Each number is 128 + 24 x the weight over its row's rms, rounded and kept within 0 to 255. Layers, rows and columns count from 0. Numbers have three digits each. The size before them is the row's rms in percent of the matrix's.

# layer 7 MLP up, 320x128, rms 0.108, rows 63-79, columns 0-127
102:138115132150121116092114134160105112110138132159131155130133086124123121132137122114126087190113117140111162142116138111108112119165144125127158115141130075128142171105151109055121165117138123125114146080124166120110133157127135094135141120171146111119106097089138093097180158088165135121093165149156130128096068128138122129126161099119131120151147099146147114146115146125093105182134
099:075121104157119155131132150098103111146125144122139160106158144149106093123104130150121152078115163141188117161133157120138107132147119081127102145117137124108127162169130142151156138128129105122144136194142133136155124091137102116094099091156115133140134133148126092199110075158168112116119109124134140102126107126129113134108074146145092150184133119117125158132149145147149125134150
105:088149139131105142129075135148142144090102118064149110126148123108088125152101110079106158128113115151131119136122148185112144141116103122126110123144128114149133092117148141121127115156152187103127074129103120128167096148140130117117152153135136095090148124146192114107148124100109104135159111123120113124149161075123107159171129129129161146129153136146172147134146150128145124152181
110:102159140196128090171153149129135161127102157098093125106145114108109122139135154169125157124138151127120155112136145097112107111085096081127095122147147135107099162116116093109120156101105129123111132131116108138079096124105105171124147163119143097118117142126130115158138146179155142138109151105130145179091137154141104138088149112107085098118139109137122161160126118155167148140093
094:154089149129140169114134159098111134125165137070136106155100140063155098137145133119104131102094108146121074098111151139133145142100123110090115136130138118121165152096127104160112128148160125094161131138170096088125121125115106135072121085123116129093111104157112094097130103128131183136122091123126110124154142155141116134123162137138142118158108095114168133097150165118150107147141
094:118149137145120152148133141110157148170158143118077113099134157137155099137125089100140099145117167129090140118118127145082119102144092135108145105158121107055116145122099140106132086118154143147106115073127139132099119122101123130140123147107126188159123174086149079136145116147131148130164123178140136101107113099155150126146137113128175125093131145132154137109118099121120162173124
116:142149100113143131120138140136122103147134141145136115145110125159155114118122167154134159125082153098096140150141112094127078160128157159111141137069119145131132156115086083106141120141072127149115207118150099151121159124120140130120152121093139083152101121134144132098091145120103141119114123149155140062144130149127141137140050108132093110119125145104136100113146154109123113150123
096:150144126109110082164153075160078097185099148082138137135117135122105106110083114146080137161131138114087151141136069116119117085117156128162121114105154158117126126165153139156141151147164121131135103137093127155096171130161118162124134121140098124178119146098115120144088082148111119118129120129110116148109110102153107126109122157140124120111142109135096156126138090146099130145120
099:125154117127106114163176135120134104151121162121097137141098112136111111115077095132113142151179175123148158111111135152101119098114088102135114143161157121139103148143143080101130124135100167152135153109150147112115135186163095175093127133109155110119104125123133122125118118161146122089110131093130158117138096154142109124126121137110064165158143147143115116143117139078121121161181
103:173076132115141165124124100110136124131146134099120130095147135094140142127104126147145157173128104137100145120144112129159111093115113145096136135135128081094134125152090145135155125146124137081125137130139059119117111180144124114143142148119146113084114109159160121089091126118128139123085129145141141075158142121169150114121154134165111105143079143106176098159128101098180133126101
092:108147195056131134128122118122125152138165126074153130136098116137122157134152162113124136122113119116132131155122086126154127125102116113116153097129078129102142113105146139144149182112127150141119127132076162094133164121157086157154132145119120112127162115161099108152100106159137118116128112171142113134118135104140114166106139183077156156099118086137139109116156175130127140143138
096:126124086159098141151101110125139092139150106119159121143157166128138154120132127131108067156133139134144104193098128141124136113169138175134105144140077133176122085132148149130127167128150105139165120186120095098103106122087129173132156099081137149102134115137131127098144127153166117119127135139131131136120148114150159151111128115122152092132142140163157100117107107100179154154128
103:142117166144116102163150129126170093120150128167151153105159076140125142138102120135148137125176094117127135117128115126120134128107150125136153091113119183107125100167137143077079157149141114114129097095105056132105117116122104124160132075113124137142111126134128129154106160142099108126118131139166132138111152172116137121112124143094087148153142129144180158170152156117168154150130
103:129119071124160127142127136123120101181153144138118113125144145137126164120148093131161110149097062115141138110122121117135119115123099107131115092142124124099120123079129150119132127134092110113149119095084116121143123127139160132132159139083115154175141113110142136181142151109105158087155150134102127131136136131085152158142107120143136176125177079152086171164092097160113111151156
094:101179097154154115172119127136137141134103172148113162140138152149125166128120108152119178140109099101155097073141146119161123137078111080099142121126121109164119164149112116130120178118128086119136104147176123123129133129140092147144095135149110139120140173150144138087099132127146144143111141126118132136164169146073124156121116133127101176110099151077135122147137111136090139123131
103:131085163169147115126141146092119125159118110143096153112106121134154111132125141144167113127133122127112139120133120160148117082105180135121110083101124174159106135110136155133131157161154105145087138093076141104160134112098164123145144112143132117143115135121121163129131132168119110115077124112104093078168141173139134124157122110108137091147168155069124153168122162121105129153107
116:123121146117099127092100146131162163179126114139145101141123132151145077146096082132130168108109148143095119126091118075135121106145141155147155114128135131142142144142123155138117069175139173110114154096106121097146149155103122144125138109129135126141100138121132141114149162144148122105116085193147141151109108121116084121123168120116136119105143174174147147147133163139115109091182
# layer 7 MLP down (transposed), 320x128, rms 0.105, rows 63-79, columns 0-127
103:108137141135092090144162103091125108115177149106141096144137150102100138059163083120151139138177137092119122126114096124152133188110114121151128163141090159103122094136149137125138115137088129143158121143106149113112089095130149154162106104136099156144111160141119160176119106112138143112130123105093100093156127119104155131136107150110143138138119178089103114084131132127138136109125
100:150138156157095145089099158120151110117117099104145135176125141097165132016141119082139162130111121145135120143146133131107157122124155103088138102167124098121121138153139116130127123088145129118121124088129102111157152152152124139122132114152116138130166113114133142176137116138151140090141145143162169147129106143124116153142139161118116145121072156122157164107131099135103175120127
099:137107174123154131067161119093159116138110129112178164087125139125140116225131116124115110120156158153166107122130141151140119134125109130120124134109139147133122123109128134102127117100120150142132120104125118128138126150133130123152108179179108134093084118094157158109129115121099148151188130133087148094118160116147137116124150123148182143096098137131168124116106164145132159098142
096:116187141123130152144151122167159156116160110116126134118126129154123087159102131093136176148147109123111130148138089133120098139126098100164108119114184147139096130156137104137099142116135143109108080121122131162106150147116172144117132121104124106136146100098095128121118144135113099157113162104133156145108135127131118066100167136130144068114073137109091183158112108122116119166140
104:119156119145073079099161119116074094086122135162106134117097138157121119158112094097123149171149155119152111111151115113120122136197123129135148153106081087109146102078154126139117141081104093158129098098123105139128124141157103153156103122102123118087106161147133124182124128120122121141103133158123130141096088138129131100117102143144124130121101133138116173137116145122125175124132
094:110116161151111093103124117159139116116109120117115104095154108146109113155165107162090077108125140095127118140187110122158127184101109116126124090103138122124086143134133153165134138136145127157092091167130121125175149109163142170133126163101077097086137167124132135121165112131133123149161167094122145105141156106089163123110160092117128097142149123112125134114131125115125092122143
114:133160137117138081154117104104123115144095126093112110095136148118065126101088120154133139104130128135140134135113141116151136136119124144141124117183124114156122164150152159083080136171170129135179099108135165161143149147136144151124116123113140094095144140112079120159201151107140144118087113115157095188117106099139083116161120137121122141142132128149131099112111118109135131142135
095:135122121138105135125116106167126145130134082105128140118152105084133074147150130172164097095157138145129104137141138152165110119109170110167130137143103135159126166167126146141139121120170168139134165138150125146136112116115158063133166095168147123184088117170135126095123143168164105128153173098121138144119106155108122110130134131144137151106112129141125093088121147130097155146152
091:116181101140124133088113117104158107104134127094157135124092135133140113031163142107126117097160139163122144111128153121146164153130108151123148095117158098149146128108089121118080124131165121126114096121139163113137171093111157099141085111157121144145094140110138160118129120087098148126124120134108100128144077123118140129098101123140147125168118111125160120160160104144113111164152
106:127160090142110110125133136161117124122123122131104136161156094099097160067140099159125144101131154162125076111123146129146115118092105138143099170133117116085109078143102085167128145141129117106099146135156098165126092123103118107109088183125133126151172137106112134129130131146094134123183154157114112165098112135124147112131108154146170143093129113118116127082114162126143113111101
096:111152119173130153135122105117125098124096118165080110129081175170105114141132141143076131110132122106155148097133160130112102127139142141126134116107173132181118132150116143112114137154144130114087116157156091133116130084088132120111140132159180152164111162121169133124154164121112149112151173130096103148124118145111155104124122120140100136164117178107125161089125072135143137125154
090:154144122130143064093154110147152147155139107181112151155126144126126106201161082080122115141153137121092139121151123118117129146104122102143131116151158148137146139147162138104138154102096085126146126151097136109165163140122138141124126140143115106134079160115119151157120124131116134088165143134164140118082127169122093157150098145138128146126118102154122121180137110115065131133110
102:135123176123159128127144090109092100109129116110114152191133175119145130224111109141126117142110109176130104137150115144129116116158102122078128126130156128113146117151154143113129138079126146124127116126154121147090118164102156114108120150144136174118101153126098098121161125139088140161076153106121126095138169147118118108158099120115130121149106091114121106153144138154101132120093
108:116192116133145173109122125132146154126120124156185126147101139110096101097135153144111136127176120127179135146136106144119132104117107160110130153123116167137124175121149103100113123126136181116122136158109111122138106089127144101097148141104099114058175105156127106127144135130128081095104142153108127112139136132100135115132122151126090158134122112103123134063158161135167111097157
098:124139169138121106153114121155117122102127154122131124114138141135171151089166142099114149138096128142140111130148126093119168182090077115151127191119133133135099139104092126147123122116116091153172119128127096144143175126109128161161144107131106104085137137130114138090115123165132159098164147121130130174158079119122111107087089125116130100179146123125114139145144176091154136144128
095:113144128098159094170148149107138130121115144079131144133171091141143101175137120123157164157128109144120147128114141094135123078111065137140129084148169148124139097135157120130109143095132138130139118114150107151148178155113105109119149123099156130137125148075097153104117110125097186138112124150129146121102098150145138144154124092090145151136109108113110159059139127153104114108141
119:159178117120085118133132092086175110097139121116128134119107155135118109114144126128111120152138138052131075117140096155151156098134136101123125121180117138129152104175161131091165145106103111127116149155111131101154112119113112145138108143160138149135155085104123136125166119153107108114099142095101099151114130152090129152147124117160102139122131131063177130117153116099154153141121
# layer 7 MLP gate, 320x128, rms 0.11, rows 64-80, columns 0-127
098:142108057142135148136082131157134135165133151133086099142131125113144114115142092163131146139130117148144184109138104140138115136149112138109162134125101166080159130091133094150121130132123147120099092135118084150069162123138182119169128126149131126158153097143128146154158154117089143136082118142135124114159108096104146131134172157088132106111137109116141126122143145088091137148095
091:107168145114178177160112132203112130118118151122119132119160124090096108105099115109110102106093141134144128149112129179092106131134134122137119096135080064136141110152134126138114110174126121148113101195139162110099106143130134135106147152119140130142151145136149124132162105132166109106103124129155118126147101149135137135091105121167182150163138116162119163150136122112141122138160
095:121135141133141147126173124147101119103106119140123134145152153125120095118110155163131092109073158118117184168105118121083107115110151134085139108120089142127127140121131105074119167129114123152158173168124096167111140088136090122172114108140135109127133138089116146099116135180135148137117108130112134155121157121152128133154064077103136119128113166160140144151173103147129125118143
095:141141080135132121093197140110147168111118090140141095139116144169095143118154112121100098134141131059093146122117145145133133160104118111128111137150143106133136128127169136122102162120148134118102097098141180144118114080146143086105149120147099139124148111104099127149096123162151120129136136159146118105121123128152147178120114137069182103118112123164130140148140100168089118141110
107:144199119112133151148124098097149083161131136097130117125115089144122105112116093121131116149118104149127103108101130138112148082142129176113155123149122116133078111131131126104126123156126131155152163152128135143083155108113120088119144116190111154097125117143158119102179138131169100164129164089158133154152126126101127095148139181116159131109126129124152098147117149163096096098117
092:160163136118147078163146141104127147124124119096071096108162130132067110118116134111140155100143102144150119157107131147111129157136141125126102111153157121126131174138171141122106150174153130144153101110162136127109136093125142136104131121133128123076154118100083137129207143141163146115079084149153083165120144128167110096111120146119157117129109112142146128111110136107111147137139
106:153107108150133158137090130104115125141143120135129080149132091127141116116126125096086114137135111097129109158154129094119105167086133145116149132123124120114104164149103116098190168144146151106124102134133100158144142132102120076130106152142115117174125185146100137135110108145105187085108106123138149095107143113127136125110107089166125118131114186149100158100077106100112146117122
097:169133171142126129098137115092123121099116097145140173153142106118120114127096087113149144122082139121117143127144089113136138169119109147105141134128115154154133110085101160136101150143117144115126114135125112104134121125120167123120117075185084144156163139097142119130133133156124116148119087149131082170111173102107178144159108093088088115142153083138148104122107080122129155113113
101:189160127170126125110150147181128112127125112119134182156142128111123142121137094175151107085144136143118101130148099111112089155094146131119150132134084137111128099136138116118174177114172109111081125116149112116102114130146193120089094157125158139088120148142147162164129146153092145113140123156120128114119123125149151090143103143130081097132112166107139115130104124099122126135116
101:145114127170124137161135140116124130123054129146115061173086154167113170139145122115101145149157123132145132116113144154145110126153146120160080095083151128181137146162150156124129123149157146127129126138132114138142122073115150090103142100146152145158150154089128141121188151104136123172189126117121127145144126121131143110138155118136112146149135153109157136133167109141102130132134
099:156155132128113134112089133105128137132148089175108169110120166154159108118116120145180150113135087108148097118132087161146157126150112114090126162138118128145106123084130086149148132132163146143113098089148097114074107151124131088124153114096124164160152122128123134121138107146163158106141168088124096128139170126117186137104155152118120102119108113122084165130138104150128143147145
101:117134146152136119126135113113189116152126058131126118082147098116122099126160075135097148126150091131156122155114139166138119136138142132129145108136121165184144123123125123127143139145120056128124123148093142133120138125132120155133178081108120112132137111151100152130106125170123129106099102086172096141102153114118181125145131107125106149130127124139187127156182105104131116153151
102:148107138106154118133131111083162154137149114109082132157084121135148137109140152107115114164167184075123130121141105142092143117130135130118123136119149128144113178174178121162130142133131128121101140130140135130135140110181134120113108156132088116147155123129120109111117135144118149175119128123174107146141137164110098153111115088118146129134054106114087109094171119115088170113097
097:131168163147164108082127133137140126155161106116129117146155133160150142120116094149117147121126199089110138140108123107151076127084152118124104163136145121106122146093160105137131113143134146150158126114137093131153104175135152146118152099116115119094174129088136180134148119151100175091154138160152119149140141149122094126125098145136159108140139130142146151138117075101158120078135
107:154095171134152112146147130120161121148132128137128120128101120116058095106075125154152123093123122140100148149158092151127143137108138126112149100096122143144151090099112123124174138165113162091129122143122157106120164147123156093133169065165157077141163142153116123111107113128136148106093145116119102133124137151137170139154144126136156087149121131116159094104146116090138095097118
110:137145147119147140110170101130151151122147125129103149113077124144090115086155159161130109134141111086113115144108091130156164149139125159095133137137093155126152086106135116118180165141112088132135089162174103084147129153131135095108131114112113103134144104149084124152136121132106117113092113160122085092170087108090146139125111082148122129107119150154154111110130106140174123138105
114:145117148114132125146133134117106120116119108119156115127126104155115135111129111150111143087136162090128118129109109122092082129115132110115101124151108131177117161142225150109142154157139112119119138077140144182115133144136117114137186070159145134109160118080130106118127146170155107094100151138170139184103140164136131140158113143127105119124134109157095100106110140111103137117113